config.toml
norm_eps = 1e-06
init = "uniform"
decay_shape = "pow"
Each number is 500 + 50 x the weight over its row's rms, rounded and kept within 0 to 999. Layers, rows and columns count from 0. Numbers have three digits each. The size before them is the row's rms in percent of the matrix's.

# down: layer 13 MLP down (transposed), 1024x256, rms 0.206, rows 923-975, columns 0-127
# up: layer 13 MLP up, 1024x256, rms 0.189, rows 924-975, columns 0-127
down923 111:502479431477604446531449486503522500514437519491448375464494485509460515538459475478501508414534480516478531515427525508429477563542501425505554510473564413578501480413491533508432432560567566520470533575378557428461508570469409563507500485411464575511554452496516460558400472442576506571419491457458563483484540514537502522523412535507539557370458504458526509575515500516493460511547
up924 095:512446443457519450568499517560511489553534484536518536496452465637517499443513458588462480528453576457515511478382489451528528412496568549510470531472487565449532449591554522538559497456478471560583513464432466488647586477526468419425488474460498541503458553577561540477392534413503418584474534458512459480619468544595494525429601445389563484475460479429523528527547520452472525498536
down924 096:525469613632595573479476516514451492581362512427447516560480519540502504568565411465542451461525553446370532504490495572430504546505480456602491524568534477542492498372439481525382478535415494542496506428527499551515485474452506593472465550535582518491484548470475446607536532394531553533491455477549469419466580485547521518519435536540524430505494461461531519456585490606473530393477
up925 112:480429592580567557509507499463451498503464597497445508422531464446485512560613505467480532486474472483486514513549486505495473498456469499575510439558400493481488542582501443469520466453427498529492525476469564497496530476449454491472494416464602553460534598519465475457433493493451453494487501530540553558531464525597436515354486464490571540499461592461455479615474561571571498511409
down925 118:541459519529504424418509446438472420596386520522563502454570435433517506537507531530495527537516424487477495487482486521441521534458515426463554458403482529551440584502487486504460517539532558468502484478444468436468507433492492498543500487507557553550595549537495487492442501498528413565479471545490531506508517519613457516466529521549527480519465506593533515528524484535469511576486
up926 107:533522562504432522438555463534463467497536515548488565510517555573436485416489553480508517404491582424500499464473512542452534436464511501586521431546375548510537470573477454557521500460486528577535556508579560526440468472458413399528386466419481430539473553419476542554515541528564510547470470556590507542562541485467505502575415505494561542482488478576589478509494522477537416512420
down926 108:493570426448543537584504585462457565453464485464472529532477324404552523575488530494539478435488470388444498525457552466608570607576569560531493537540521474472439487491536492537409535455470552468402473541437480508463485455583489454461525517528556438562512441535492519498440470370483476501613502471508495526410523426578501473498587575532493470483409531468496463532456539488457512517430
up927 095:513525499484482416492537506467524508530466482571556443482552426514534535461443543535541527460501478530536528511540609470522463533477548464562477457431496495526441594529486514489507553474502458489409481474554496546516537511441436581466524603418498436495496516472449494492506586488518490435567502556462493481571487521522418501468522591520466500510456570545553542409458497559524515544611
down927 098:428447505578517483538465560475544473505591377502523476474485500519571438498455474391477476486527581479480505473473515424472559425482423602469425493490505514559604403456479472436540523480527525519495567512421611548541459533539575505554459462529503540432470530485620477461460490390554481455418499512544466441511446492569464602607549455438463510462539466476410555450553486525536443564475
up928 102:499439425490510485521561469626524535455468522497450480544487548491444367512495517544558522486639462538429433571464516531556574522449497545583442551495469404435532394477534502451486443457453503482533504493546457503554443448459502493469445579453470544429555435509563489575457531541537565479519539393526452580453481498526481453401548477496524527494433441641495425601535506505439510542499
down928 104:537518453523447571415497455436460547517493498506514503521480474614581513400521526465554497478364501498469444484596498525541549527431522456536498385535466495478525404480490531532439504483577554520458538575573528482475486436557507526506515431559484476505526490513427513416518475397397484511510512440429541481520537440549455644552399507460471421477485610439456484481409537480531546466472
up929 100:417522549543532547553454480531536571455522493486580558484540540543525447591479544451529500493431491382434489338504464523487612520517478540518559521509539565415585555539425455472443455420455470483550466512574485458614603536490462581482500460483543542528523489472532541480495498465530583549551482529615472524510463556483461481515478464576451547467495504570472457576468478594525470386410
down929 095:560644445500364331553536459506425577489539536546451475504498475475612506469505442560536471472464543418445481501474550491485550454479518449489437504507495551546540497461471532509416486497393485508469452478441558400411460508517564586424485364500455527533437501484573521512526455517534528471508478521434516419444417521497446586411534485440580454447526531507484638519547510546511555533501
up930 107:540446553483468523446498551489484539519505384495623471487498459572447419502546498486520549464505382509509514455463424544477538466381487549474444555426549510505533495484447549527540544446531589569556552501506588514447504478441434499515511543414518507514518555478571518510451576523464460491517433590597451440489470524521593434526599538450602482530434548498559532507517504548472515537451
down930 113:437434531485477540523549529633553495497471465550527463471515463477396542450496533524424515563525546503567493576416456436360554497532411519479495594491477461605562459546605494468542403574437454545537452531496548528521412402515531493415456483524378503578493436533522571496469543555510498566439517594428547478504514521398555528483447472500461512392512485564390464484523516482561451479505
up931 094:505395565534493537478489507433433511524521513582573478421504516462443438547503555517491476521615523366490545449436481430450495445530485484543537548431440525528565477459402463572480450500506543550453492498451434537497586471555423606526469493448570558439551537469517521382463555537487479530569438461495461450518454487493466567536592484546488457452496475523525463568386555533374476567477
down931 100:538492453473522537509557590480459542404429472395442528535520500507403451491503462495486477496530433540482526476520566547492519482522531365608538516507451451514592419473595465429507455521468489495419568603574488521461451445460472494487516568527448445585553443434582516431541512471501535477546508476504548461467523524489456550479534545490476435503507587386543464476457542521561436501483
up932 096:446557505577592508486478464493458543590520436470527453553543512563435520528458563497447549484573508624481553456488552475479506569480489474553487562478543449513612580531517572522422529476523536469579562456537538491494487446412439569442544410542453493575471466404360502472445554490471491497563580527529468647558532472458423440438456542530498481497516448572588484471530465558513430414586
down932 091:509674550514446510549516479527515470431563554535495564491532549456548521497408500385538551515457487534383400543473493586497499490484463519438494464548453456466450434440434483476597371565504557533470426546498425486473498522469482560396549529468437516489518557564498479548491434484495517489458416545431523509427549402572534492572553544571633517512487505524520479480574494479522512445551
up933 100:511557481473500563488493479529440446511503506495507427452506507513500476406513617561470484572522563612468453498495514568564490480549412538510620456524469538501561564440495494567483586517497499500577557510518484538517412446445476505464342423537518520468485492489524553547529549457528584499465436575447449519455531562490373503595525477433512443477533551456531589420488548436493498505419
down933 089:515479540497505420545500523497471483476436551556496454415457387613487451504566455466581460471559466525375453516481505486477483387511514507557440455497401491496471497548509482517561510489534506572554469382497552414575460480515545447514530561504692651498551469488522538565509582509493475495543588514492457526595500568493664551485450536429526555495583447519520459449546511545512506539531
up934 099:534499420486558514547453565483528546506545526467397565500476509457426510566422477436473531585529495515482492479555531514581417447538506426474527452627490506503467482514428416502451463515549543512427417469560526496458560515429449505524457486446480472496541508443534490492427515516601495521490448533482581456485494430503500523480445625484560569498455536484564466485531479396499507516512
down934 097:491536521453403484474522456398480486511478546599542457482601440511599513463452584520504464529479615604513588588455486491463483443483495497540480495405475496571523597510506524385492472575409455439507504528509438474490433516558496528516530540431454452510571385477492453520556446567489429524555469464532530476516537475467524487523512448434576511439506452545511584504507516531475469512518
up935 102:471499526536598475482505490486504572436499470589438396424415478399381446468512499675519475470516535516490403494401431549536545566392397472531536581579491571475481472488499525449531498458519455464480475431482531455447503440490512441500561400436488460399528530492489478488554448573510489501422434448386428381508473491409471518462473534514494481596539577533540515431461437454502478519490
down935 103:537410464440539464472513624513535508451549612424528446489420469522443552553566514503533514419507459541382509656559556475528458517514436488460484493487517474481491569505549497522485439493494458555487498485480481472458484497431513478505520473442487478511493471511547476457584564528545480534491584413386423511423665556535483520515492458476573541507502487485428552493523505569536478460481
up936 103:571517490511496545470557546527486459550529477538484533446507522621515388423566559537488410501589557394501527599459543539572553499456549481485589494566576434608477492499503459508483534498444428562494514430425565534484534438519548405527522555545478504495560500440394595533584582445542443449472436517393519393548478552432482398528532487510566484541527472450455497582449469535500457449498
down936 104:527472491499547443529536377513531500388491450455476595440446529486468567480524458484502451452508429486509616555565596493352442497524492546583481421458488481541499429560530515583459400493507544498572467506588476472507568509509421516531478472482532501465543442505540516436492515473580475376466501511481511509483432454460539544436512440509485520597525451530494482436517425434455540589531
up937 096:449493539470539548545453452587516390497490519440507518494505436502492534494501550373476469596421558491581481534555492585406538542470517461386441476550442400477501532529495505419553523482431544436489441437504554448522491521576430543472564452513498478471482479479509475426481495476535493493488596610492468486490464550567516495505518458512493488516528481454472476517572533443511560501448
down937 100:445508478483541591468527593459439560488396481502491452468545517495521486485490417504624525550428508399599513503418460538475485448406522543499578496579587465385555589491485462468532484432478568540416458549519444438469549557581488529495414468476486511523497441555490465594529545588586558477534450506577580443476525500454503422457492530519388528413487386544535444461503502508500531546580
up938 099:469580506449403351572545527462498545434465520505551523493513491502428524495430416516467440451482561488571461486431471443542429421502527501542513471479497475532424556544498436509505490511451479430497436425565528483440428465467433621541435534458557471427577506555402494569437446429552527399448438507501508455550476526434556491536424474513477488632447544441483554536459475505453514426464
down938 089:513534487513532419484556526456539483520316451481400415426552441365401502506532527471535547504500466529620492489476473491529476490538508448534508557527520513489566415500455537493472441569421573505483525417446524504533541532532477497542534443525471474431474508562506466546464492496476478534518510610456488553530559443376402502580443513433494464465496536657467398593493515514636445527473
up939 104:481531523497525526540501378504528486459541526547528422496503417500533527549471532500503442515517549543517401419519387445505530560510506434460548542449518459495440445475431504426475527458455444589417433653492572509566558454468463496443453522469426555418555451503424499484556542540492517431470528512457460413530482509486486497496548483460409594540356463623571465528516533457503573511482
down939 106:490491479456467495510481526627596513481550464509473518454488485525534519533435541550491506433418542469466521433524529477568469545413443601468458448465508537479543531508496438522564496511490533461462565576581492494496468470442496515490511473507533414542572429479532476472516517505333545478554427512566517496447470406460499516492549428495591530520457456607592400457545464563488482536568
up940 095:591539537504528610539457599487556570513565542480533514491688584520518437526524503581547559459477515575497509505491470639511562418486462433562492413568463530418489509507492551534430429500491513470583513503468496511490520460435585483462462455459528506442568500437461474518574494538468487504499567585439441536531572470411524513553535530559656440492513484558481507599524528444516556507632
down940 091:447633394498462485438550349552454551400529521508544428540361472575519527534522514445458446554550504552367491462566504408569474583423526550572521480569515495510531430427506515475474465486606449470524472523473533493499524513428473482496454558513543404537426555486533464465540580538478507516432590447584573542609390453574458478544458492542428547524474534472504531541501534504463424584540
up941 104:481548449557443533501572586525534476506515402531448527559467481522511490453580464447571621526516537521527515560402547431565487538387438513495456625465460398511500462440563478431432509508512451498489506491476463562418605573442454413486502555533457558523458484499544456507516436497465477454542497523563575493471526442518584467440550597548539491527465546501506537466455556502538475431439
down941 109:478483543535472444508507512540509486472610463506599508442485477453501473431537583523525598567554411457323508603460550488501466452422531440511463514563444551483464555485537592529515506602510582509516467476611474499552484594591491531504439511440539488472578510454531547434468522499440588490573434416524525522565526508449473465490494404508448546518503436503588494393468527533520561471447
up942 104:526381423463486517502568551526492466512571482441470591482526506455477507511428509563500487479436560399375425489436525510481472560478432575527436556550500476502469564505552435485465351579453527513523520463500450564462621488587522563444557502478595374517507521407487560536487513482536417574512476526540518445600505515431477479494519540575491463634670551457571473472478544402492534466549
down942 089:467437471528466447499509414593516526543396456478549521530434587501496561440496496521520483458499454488386438440608477579483529461548581532412491491481488493529525419492428439536442486558570513438542515546438561418474498539581480508429514488559489415535611549540452532523498471537461511442549354518499490473487448587551431553507511537481472529485501513483489481488559455478515515537509
up943 098:587475585558519576437397436479444557555522535453504495514503507459522516455485498386503583532486546468456461509432518593512479525519444515549487519489406486604544438431638506449549529452513578482405529439484484517498473439586511518516430546418559422583565463547507540542403489431509509444437543560485526502535554600539534648475532502400531645452443536526548510539475476465499480459575
down943 085:372593551484473520494535488543490483421532447548588396459478361478487494514520452603474517447491456550322454497460393483493511437453574517473511482470490482452488519451466469511439526517475493520512534534534536494383554452489506544601532531474483492494614562470565530459481490488503486568621535587545461504547434457478470424474538473591481487581540558458532450483518516535532547520461
up944 099:660499428482435478576488533499512570565521497482444540543449537472581532426495515601478488503550545526467595432485579536536510508472527457460436551489558557462488539524473465412467498423477528491414566512498483451520425497598433492524467489421534528487534467561503551530460556519552578542444499456504394569607482480485544430429485557552439496436429500431487529526497505514570429428466
down944 099:436576402440490427539512564453545458506533420526424522449576491530549444535482463478515426427441480499455484448483444497505528419546482592514464507467465537476606503425596493509551546462467459407538507493618438597460503501529462607593367501501589479463367492457523516493513526475472568568515537471501449536468386394532470571580436595528520567501549547402503489545433576488502482492446
up945 098:466558559548467466523514541407565552470510497486575506510447569438495472465532528498535478529496574519519433489506549590528509364501533424445435531482612538538465516523515472481477550554479499508406499545469605474441456502477501548368510547423530481469499543495431587463544503601459440511613572547492492521482466538497587465443391537501495505505446432451511652508435517437491514435445
down945 104:525547490448454557465468514442443428477487514474536469503588416459434485433551432454532535464477512507460591472453601457504567575492589509477584473492486576500481497434518475540438522389504503606558430578518453423396447541516544448509511459489542560489555491482498459544493582449570464523546498398512510438596520440526568523513470465474452497471501469581502532466439500447530552527567
up946 095:507543510403437595491525458534443473660464513549454524440432479507536557494510525496407478438508427456451479502562521462485522493509476453504516556548457510550602424514479551420446496439484430478456463558474532427403513442447504465552604475513475493459511431574410530545449553408427463479420537482585482447532510521548407416482535475378489512518532519566453383463596570555453506460408
down946 093:564502467611498502569475519450543522401527456471450428581527547495528485552493458467522528504456592509585535542449460544541465586545477368527565514539552552451410526412531462586551556506501530563529494427552530596517517559557458577443455566517507489484404536388503409510507424534488486559541475426493521591498552427527487467578429402538500492353508535471516615476555507459494514474559
up947 098:498518420582522511531551451473496551438510593531450528563535503455428457552517511525478454505455469580489461515522494421414540449527532608505535439467518500475503577523427485444488476505519413507517501576527392509509535471486496452459451508533599538517501520491598481444442520586502613504515484532399557405510522487533566552439607504629422406417457508533443482549549485531387453561550
down947 093:453498490497509485489474547539495519472415399497542372473482479563611450522529561452542548459505526417453543562513432515469442556383525425499529536521513521622456473469572500577587459541489555455419428449464528438526452495442461465586459415447465546427448506472458482494497431456470471497410490478440411549491461465373455433490421500445453472542537414508562480446409543492523528496458
up948 099:520484528489562535549547494467475466481571549481579458504486547544490535469584495498535437426450529396559465452493500446455448501545482524544534443436525518612476459501475553487481491477576518510549601429486586606607417497467455536527496544515496504471432499477497559461479455462386523506605474589524489422558447542407540472589523561443574521518573439503482513598561455439567431530431
down948 101:497441437502403501560567523525496575511475527589610521580507511445545432533455508439478477466502583612451500469560523466532464466528525458469469393512440456413487465521488434547448547430465384484470482490485482582383654461483552477525456438562513526441353518499499463470539505561533514484526496569517449443399473488593446416473519449522528605436490500462506513535442496524464540593406
up949 100:558473549497547506446500486441509456578513484479433446502454483508491621554477465413535536507465548492429490563457514507472482547531452528524493462351479583480531571539469454610570545555580535539416555443561566415552423552517534570510478569483514483502533444394421532490501510547507433538557471452541496490575543471515493458450554513471437451522569467542460448508563509511464569569497
down949 103:536481549441540552500520499456584478582556538491539479478457560436567547426443530546529527434422472518459501631485592445520531577559503490499460466569489420402495503560501493552461538505560442443573420497563504474423491489438477553574587564525526439475489447413567516468497542503480511515494461510504425549522529464620589465428568635547462444470500464520527475514377488508554471594537
up950 100:531446524520554464549424555485530546485464580462494546531542411572498520442544520464570470572457555411479441453513476562558488520481476480448501517555519598487488452483569413474483668485546566462502462391475541514489499535549571461505466419487477453453443518416413428449506432493624524459395543432590503444443417488459488418483492497448432463501467504462472528504461578487587430505491
down950 097:500440518553437504460468430517516404549591559525452438360502450455492485520523518501439525436579523476528562479485481551585515501551504492545438449549468463501458503446456456488453480546460509440419523417542582424550531541537459426488612576508584558463436519539527480522463507509498554536614473627411452485605446486451539563496494397522496488543502544533535466489442565552580493491524
up951 097:445526569521442516510456464467495543528552452519492473480491525454482567491455538594440496605491439510509475441605489499490550465485536515474531556562523492408486533467513545539489527553525467400518515420527371469495485471586487492431504451480506456583483382415485572469447500452545577514501533546555580391487446341538619499563484623559410467403417585365529511503546416480459459491484
down951 086:408352379478502482460469444579477437541559446566404423464525530473463523443515451545554467475546480462475555517542456487445492476565441427473422491457565521489471505512550514471579527539469593524394489455440528575466478488496550537500457579583456499455341531473558459507497513479481534452541468440479446525505509539559525480484503457446477474455561490498504529477607489485442489480539
up952 096:474446468510544521502519534517568466581524455475530487475497361495556504462381398471544454465399498409556520498423509476462500514434461515476531497546483549442505525438474447497465477352563560470483479525553526490524517493508519489508479421408388505529527535480481487528458526511475457550459582577403544501457577574429546469558493476501525494531391532472470548473459558457446582510554
down952 091:511384483490454504515537528481455414507475538460574567367556584422496488537519503476462522480526480490537521502484565500507595460521572525615478490474518464485511475562557552473548556512352494570533423521495473411525537443428588512526503499480515488443483491480568453521510403465534545503474425438466483467517452451387433490458480507536526392475460477505466508465435500551443470474529
up953 100:469560518539547507549486559450537485558447453479456462553458578566551537519550545485505447596498434431564507465493462480552573561496437432449500505478523445452544513444561432464468523548514521440563466550553494549404539477523546543573510521462495461512520490489525469493433498519478538433468452474489512528463620504548438517506492555571522459569399399465505537456420519488448519429436
down953 105:650427542547460550550471552546560487490555451539453507503513512442489425520542471462457523501458602630521530467502488505521513498553538496453558615410563488520529470554458559547516489469493445492501507455547554471596475436561418494505480452592463543490482452526497498438520550539499502413438564537518401401468525548508498462549494454491509441536530503482536544479481419495460477533525
up954 095:494454546578663495466454503482535528440562525541498469537485420477536656441564425454471479551486406507512436544462496517425455517459447454456514414645557436494488463512497570495579483447539495533426537550497447417541585570491545533514539473551495573396515500506493426420478495565562510495404539442474517526464455456509459516585433506548497515491517505515502469516475587532502560555556
down954 090:509475398503502477505461504434522549520583551448462490464506482421512451537462492598477532464475426522550450487524481529576477474514459484446538560454443553509451515544453463460423496512557571534519494512433511510526561455457457499420548545444535448493507456525460523576480436501477435408536491440481465474550505543594509479460468435498539594612487516339482430489525470514549519586427
up955 101:452488415469500473520479443584462491452458455494448538511554477568492511482486477439393538507564530489592447560522493498525504538608420476503485489457523541514506433558573571400497540421451487483472455399601509423463590429462538471464520492608541473529492514499550525475561553472491322556628470420482486577452441487448423401511588496539474498540552576505505473441430452473492531407515
down955 104:474438431504569590503462509466548470533472505473537523525475508527485462567556525503567495575389418511540551408531515533483452476541482474474552571417483448511448533538470555449516477436487572581577465543522493502506498541474496490556464413511515413539398492437511447481468526515461530431456524474400568539518564459468407459412540514529539529360460567574490531522576534428560415530545
up956 105:478565475413416573527494523423463496500510515492582560491497468460492459492603389444560450556578519428553548569534536516512514688526527438551516488472498466521522508509490593488491521487570544466489483510491552543553472490446485540511631404443458506462419411545423563536408403518615484496495443458530527547532455550417496539405507542596503559500475560493478507501395502517489471461483
down956 101:542482542381499436472438519537467512560425465481483569504567467492497492457579476498404512451541585554603559528551440474517426452489515533585475479478518535500531498453541576434537512510436511591523486556553390521430531397452509568583507455444446505454500363439513538469641530554584430511508441444525484622549446571496594537570462477481523507530598431463468485510519420496553559513401
up957 102:446488544523536344516483417537524616424509459411392509536523473396579412390556462461501617481481474566563508504560512490472503556498502466506463485421418461479543434480518477570545426472537602480481490536454594555582483466436530577446515564467500535478403529476499591436502494502377545526436526435475457467539579558603454545535484620481468404493492456440451403443513546487466421519544
down957 101:572520474473557547531437524502467395511420509615503508501531567495469512600452492479494459548505495509503550573492488462448468450501484490496541574497459501421505547486452519478494485531539495507515480533554449520390532544575545455455507465522549404544500488533475515579454450510572469575566498519485468505410508607442593400472463421543506543484497594521491573533667536423514400536488
up958 096:564531530475510467488510495457553518570489576363440487527497465492487513503486484492410463554511523605517485494428589500495522441449431512548513608519500507464468549548534557473421594441532549486521537483450534546574470503546668498490446620483471551561466507492500469517478486569517504577490389554477615446507557607545432578477553475562512508459554490515531411527544416489535558480516
down958 096:525543500500472467409476459466449446512572440561448528484558549542436602413495546486452475487483602547436505408520457457515417438484513515547491413393632597545387524440591486495525531492495555435464520476541443456439401485424440463497565432391582497501501508537568453522494471501435422566482563466510553408478464532500430508447467566550523467543492437547528577492520483453492413491487
up959 097:510534487541515518545513597518450557526493563508494469524496515523503625477420467591498512533620460487498489507431552483550473558431552472362569388597506479508505453488556514468581489509538420489522500468480543479429553478453555487520534464574492480521476584451506478522441538479620514579507626471498549495636459485591448496455499482607501543483534474551539512547491430373561481452538
down959 099:489635541488527523435505536499475537491497560519468518585418539469446481478512510537548556432457483545481466488523567389477605463434603504530496555493526507560435526473526490545460526469545519500524438497513518524480515386479429524559519459526548532527553476579500441505473524483588561517568502456500460506504530458490406491468500552539502581396533460516529378569547493458503499370431
up960 097:538464496452480506623506493539474539464450543513552608528511481467375507583491473572567522510505454476504488488438523521472427497514542495454517449523488464478551480500556551458539502422543609525582514466489564616553505454604533553557501513413555459541499490528571500580469466356447488491479534519509618539586446512566612440521430523487462453415437612516521488532449372536567540557513
down960 097:531452509512481456547527421506457404453527470429430451423458473429533496542501538520451512581579578476617512554524536434589485453592539470404602562450558524443505479433454505383367582478475575535454507560522544567518481515437526468472532470478488494474504540502488452428530561579399445545523490589423469503621537450565535541430519476520457484543475485521497534494569506428545428478566
up961 097:507503527484600414538489499461552471568453537470539429502559519498568482486514472487534515515507426474476520566442482510482589500532416551529474509424521519548407594513507458393517606535545475471476525519541444550511426439550553506530572562422450468545595445534463560482510464550525509556481513444448479477471527606497440519502576465509576416447443460570460482491559435532477531473535
down961 093:530467402533473507472542427494486493508407463604457488449469430572428558498497555566519509524566603597455525523609437411376490463464526434567423506523393501502522499448551541499531427493527451532533460461547510488513425471556522439407459468599526536502450428525624535491540583419450450500486447507450543477489541421537531534569535438472468468519507468471454575535461425467472508509591
up962 097:534540485458486496446387477486440572451440437543526571452589470511410491544551467461451477546532535479537503499543482548480419552519554481473524513494400478563547542419548453556460466423552418522466557492377570466471540486497491385540509470520536491474514506389514553449524497494455368525430487457495478552546472523507511465540584422502476556521585490507536424530523566461610541513551
down962 100:589585443495427606499544590488562553511482463518534502457445489510580511441463442584560448465383532492421522475555454545513559523534547574530553540534585495490453538448487483442554561532501508522533491410527507440573505473574511401418459542495523507530533580613513459578532575487496603539584500510502538442514386557417593507457551565536419429524460562503514525544478527580520494445516
up963 103:533448541496592509479459476495470481537477477471480513564560507536410509515484506516515512528535413461558522524447550471573469491508462484477477436540455528496434526482429454418442611473572488495317500499609445547467489514507534524467555597492488483570549503546580513538511475392511476517545524432597511395519436481526540531652520528479515564550576508481580548549442492477500564568438
down963 097:404395452479505497589530617492509561513496544497472469571484533422574402463469464462578586493418566571529494397470520460473567458494562478459576472425603498519469519479456523520429533479475457461585464457498544529464563472540528525462499489379470577495468550574464502479421433456476484494461477611545441531524452553588491430510521540428509368482490513526550520415467489492548443469513
up964 100:577415463566469473512464565468547560475409488571572552451518428542477493534481575454563508543403520604479451467546494460535502516480474473543462441555480521484473487487555496535505478537525507531570443582432542420370599407480549518530522457503414443509489500462525474478545432535611519505524569515484486566431480438568466445470445481464448458462423574504444462485430456409433514446450
down964 106:505524619476515522420431467481558532475448581446477488508449425463525474576540486496442519477580436418536561522488456485519566492483480449537541612532539488579443519401487517517512456440586495491501515469600418497527407465550550512485506577542509540559438527451398469521485504544566438503554530472531477507450455462567568482529474490552503529520517536435496548524433540547496539491586
up965 096:402524611524462553536542448495460478531492414554572564480481512512334428601483566482467509458421614489472521577481513508516582564466348521400577439475492553444488529451515518520489408516590471521492540544533560473485587477521506519556489535541475552486534437490523520523459531423508494437522542526510534513495506490391434477587436458540494442457438486545473512427509528570441492489487
down965 097:551564394581449470660481510523480511579501517440519585474452425584532462495437509491472468595544441536460589461504529439495440598442573504463482513587549464483518530521551528531507405491367486582529506471491499556532438510491565409477475591484524479516566472489518558442413486557483456550500465510441552464465478393540522468538525523441430489511501475449485490459529479576457466471524
up966 104:594448490440386499608487404595513471567477468565546421564538590413535576509504539577529453551529514396514525585506531504515618492476571486537532492477508573543478495508446516535543443470524465518521530531519650433520538486514475599473502430578498451453418498494508590519464487521443467413399489536535446454569488528519430478490590431503533566499480495464506441540443577462561463529543
down966 111:460365514443488553470440590543499537470433438521626494476485544552506482440406458451516538537508594498558554499572538448506610500579506500503405562457465452427544448479530523471500503509504530497527457535537525450532445476580500456539488604621467570467493506507414506474501516487474505480453510464465532437483471464505476489524484549573508504476508552400383534509535473582437510519499
up967 092:482530477575491499531574502585487489476480527535498453507417514482553542443458557486489499486517474510407520542475495616467468468556414508505516472462564507447412539448643468608554555495561534506440477487520424520628542465556540535517486500524452502485506447543421522517504481583485483458546531585450554504537497526549564549477509544455494541562579516512512472500533603511461464532531
down967 105:511456444569434466527452461449503526567436590487520587425524514570457510541526401590463543497609471567302571517532584427447493471530440495514481459588611470587564471467497550493433501495472525398508495443640547558466488485472529541607441516432513490492437551525547507445553530466542563482507463467518525523597497574486501518521498497493483516547506527472489521504478482525453460478414
up968 096:468538503505508498523500536558514488486520467535571478510486517521434466434514483498544535530453408548529561472482442584424497482345463482466536507492529543490544546481405524445469552571408484492520465493514390540528476506616549529448546481588527516527527549528450547456520455537533533541515500638427471444506448493452484475542490486484557500429503561448437466431431414449565477517475
down968 107:427489495497518523510563561507491513537558420575460404493528514487582534433473493535487521563526483480605499431475529483565513482500437448524488479514502460425551483385506461537524492474492545544491484517396425451556651525452477443542424500536531480509444496432554510519629459489381543420523446559479444487443517420492603467443450605475468524516501518412553505452536578518520575538514
up969 108:531535481466552597643491444492485470422512503476468510459478453363471619539530462468457575462465518464530503582479565513476599485482514465457501449487561569522525506464575524368535567418515496474596454467411563511472492425512493521569524474488529509443504500656463489621542434455398457495464473604507502490454516475479566535550568490458409543469490496407525452497518532485500447536555
down969 101:568474529475630537559475463557426465433528475392502546501467492537495631580548419550443531493411551430585510502457517535505535445468445481497532570566577423493536495559526603445536432414470417498498487490448463555400542454624542488611536504373426483521495447533543506513554491516427563421470547522470567513485501483493534519564476481422513540510475488452439468541507553517464454599458
up970 101:504491523467558448536514544477559492542500454552487516475513527504377380467459435404574428441556451452492453536522498491572495578661441504424387519483457450507537427446531530511513451397527551512526540528586533440569474530513603532533496529483383442460470411412481486502547504570489510458493497504468504455561549569475476529462499551500527509463491521533455532551552534496538444485566
down970 112:460401466613563456504377645581551586533453446487523457428512517550521437492521477571440524535503484496490544558530556511452563496424453473519453460505496457482421535473485512549483472494453414568575482607525377481504453408483539442540400533467489548471526502525568492555463464502509549591510492494403492458459472553604548524446434507582495509471592511527511496550549416486534581466569
up971 094:483465508531509613479575437476517524520467580507518566426477481473463498514477483457512451572487481474448487488426532485480471484569463595460485481367506497521520448485402511485379529452470574464488552430498465435523549553419554525383456488450491532507452552457463515542457489484509483550387454504544548551441519459450455460601474399479495537497471493643431505498474494512534515529411
down971 086:509336420437585468492480613523626447472471514500459474473482524483507505525572559502521590418503536542644595549539531550504539533525503503535561493519489561507584560534546490602466486458474423550474502497474484579496422559585464478569495450504550522466488391543515522461522501459522541471533495481412557524567564465542471490420490454600467476557430588452524529515530500498533413499500
up972 118:514508496488468493473445599462363485607434434479580511455452455495431433428482460480606473543476553467483530483462491529512384451467496502465423531543517490466472496481495480547435496457512549475539448570522458508473529548528459501456483502513491500548522533425546579423411474388544523559429545536465536458462491578521537456541556534536547486501497466509602525549493428553468630566532
down972 129:475537581465597506503545520519418540521427492529529448472548479543472505563471502475543419575539530494432555518528515501448438382450478550453543489554560462519552427515491502644508529555460460523436552524523475523475511628533431452376483483490556492503497475453444660446399492478460557545414488548470453550441527490499478473446449503496546472448429458569497530571357425524482522444506
up973 095:545575523471467470479565472543505494475456475480499522539512461471481536514362477454457543575489496517463490560522515507540447460468523503476492499460446444597438509541471473408474506498450533469629437540451511446451486515518507490407526536502516423538509416504502584443557470472450504518550451489508469496489515492459491538472471447511535500515591432633469542493461432574499485519490
down973 094:489605513507409547432525557494486422586514490527546477477556489557538493442621557535475607607511507540560533460468571521489475550465485496494498549583475399503550486446494553465517408446617475453599514478512541511507473511576434393503438452569380558404529546433474426479448442518466430513549471453504472481445530549515435511493444455460498516559458449424511443512518584497541564496517
up974 096:494516455582483509515470448527485576502521587460480509482472441563453542426577538466527465536513466495447549509494519570481525503551428488534491457471488546478476553520500578549516521512602477493535470512326458436559549559489595482443501524527449472476472541431463540411522509534498542495404413539457474473494510482474476416553506502485515598444553466466478475471574568536537434470487
down974 099:547394405458434516444635407544549511462379492544495605435499481403524562517468503600468538514540489503597476489429519473485432505458476498472481493519457539492444422490499422480550506507553570496480519480536585523459521463414513423465580485514509513526498504490592454530499405477554434490478536551473556578533443410420477461499533562562436414577563378538529527449515377508530491496567
up975 093:555479399486574510497482440604528533510520470494443454543523497467454407509512382459554484548438424423494528469484499516409452590399465535600489479418497603532435501613528498581508489544553473475433561381483530586500464589498590547544557476490558503598565494540458501485468496549466574545433505475499543532489521499491552499506449501453495481513511537444424433463547447557450550544515
down975 108:519540481475486432455532483565533590468481447427522517493459480491537488485476435582566569487492499499451610402597524425428457471466475460536489534589522526515551464435415477458439479463524449525484555300543447511546547487416519531579541548443479470538582437590542481403455521460411551498532531453409469474507491472489440446499498505528533402442546412554534422433522559508565508480566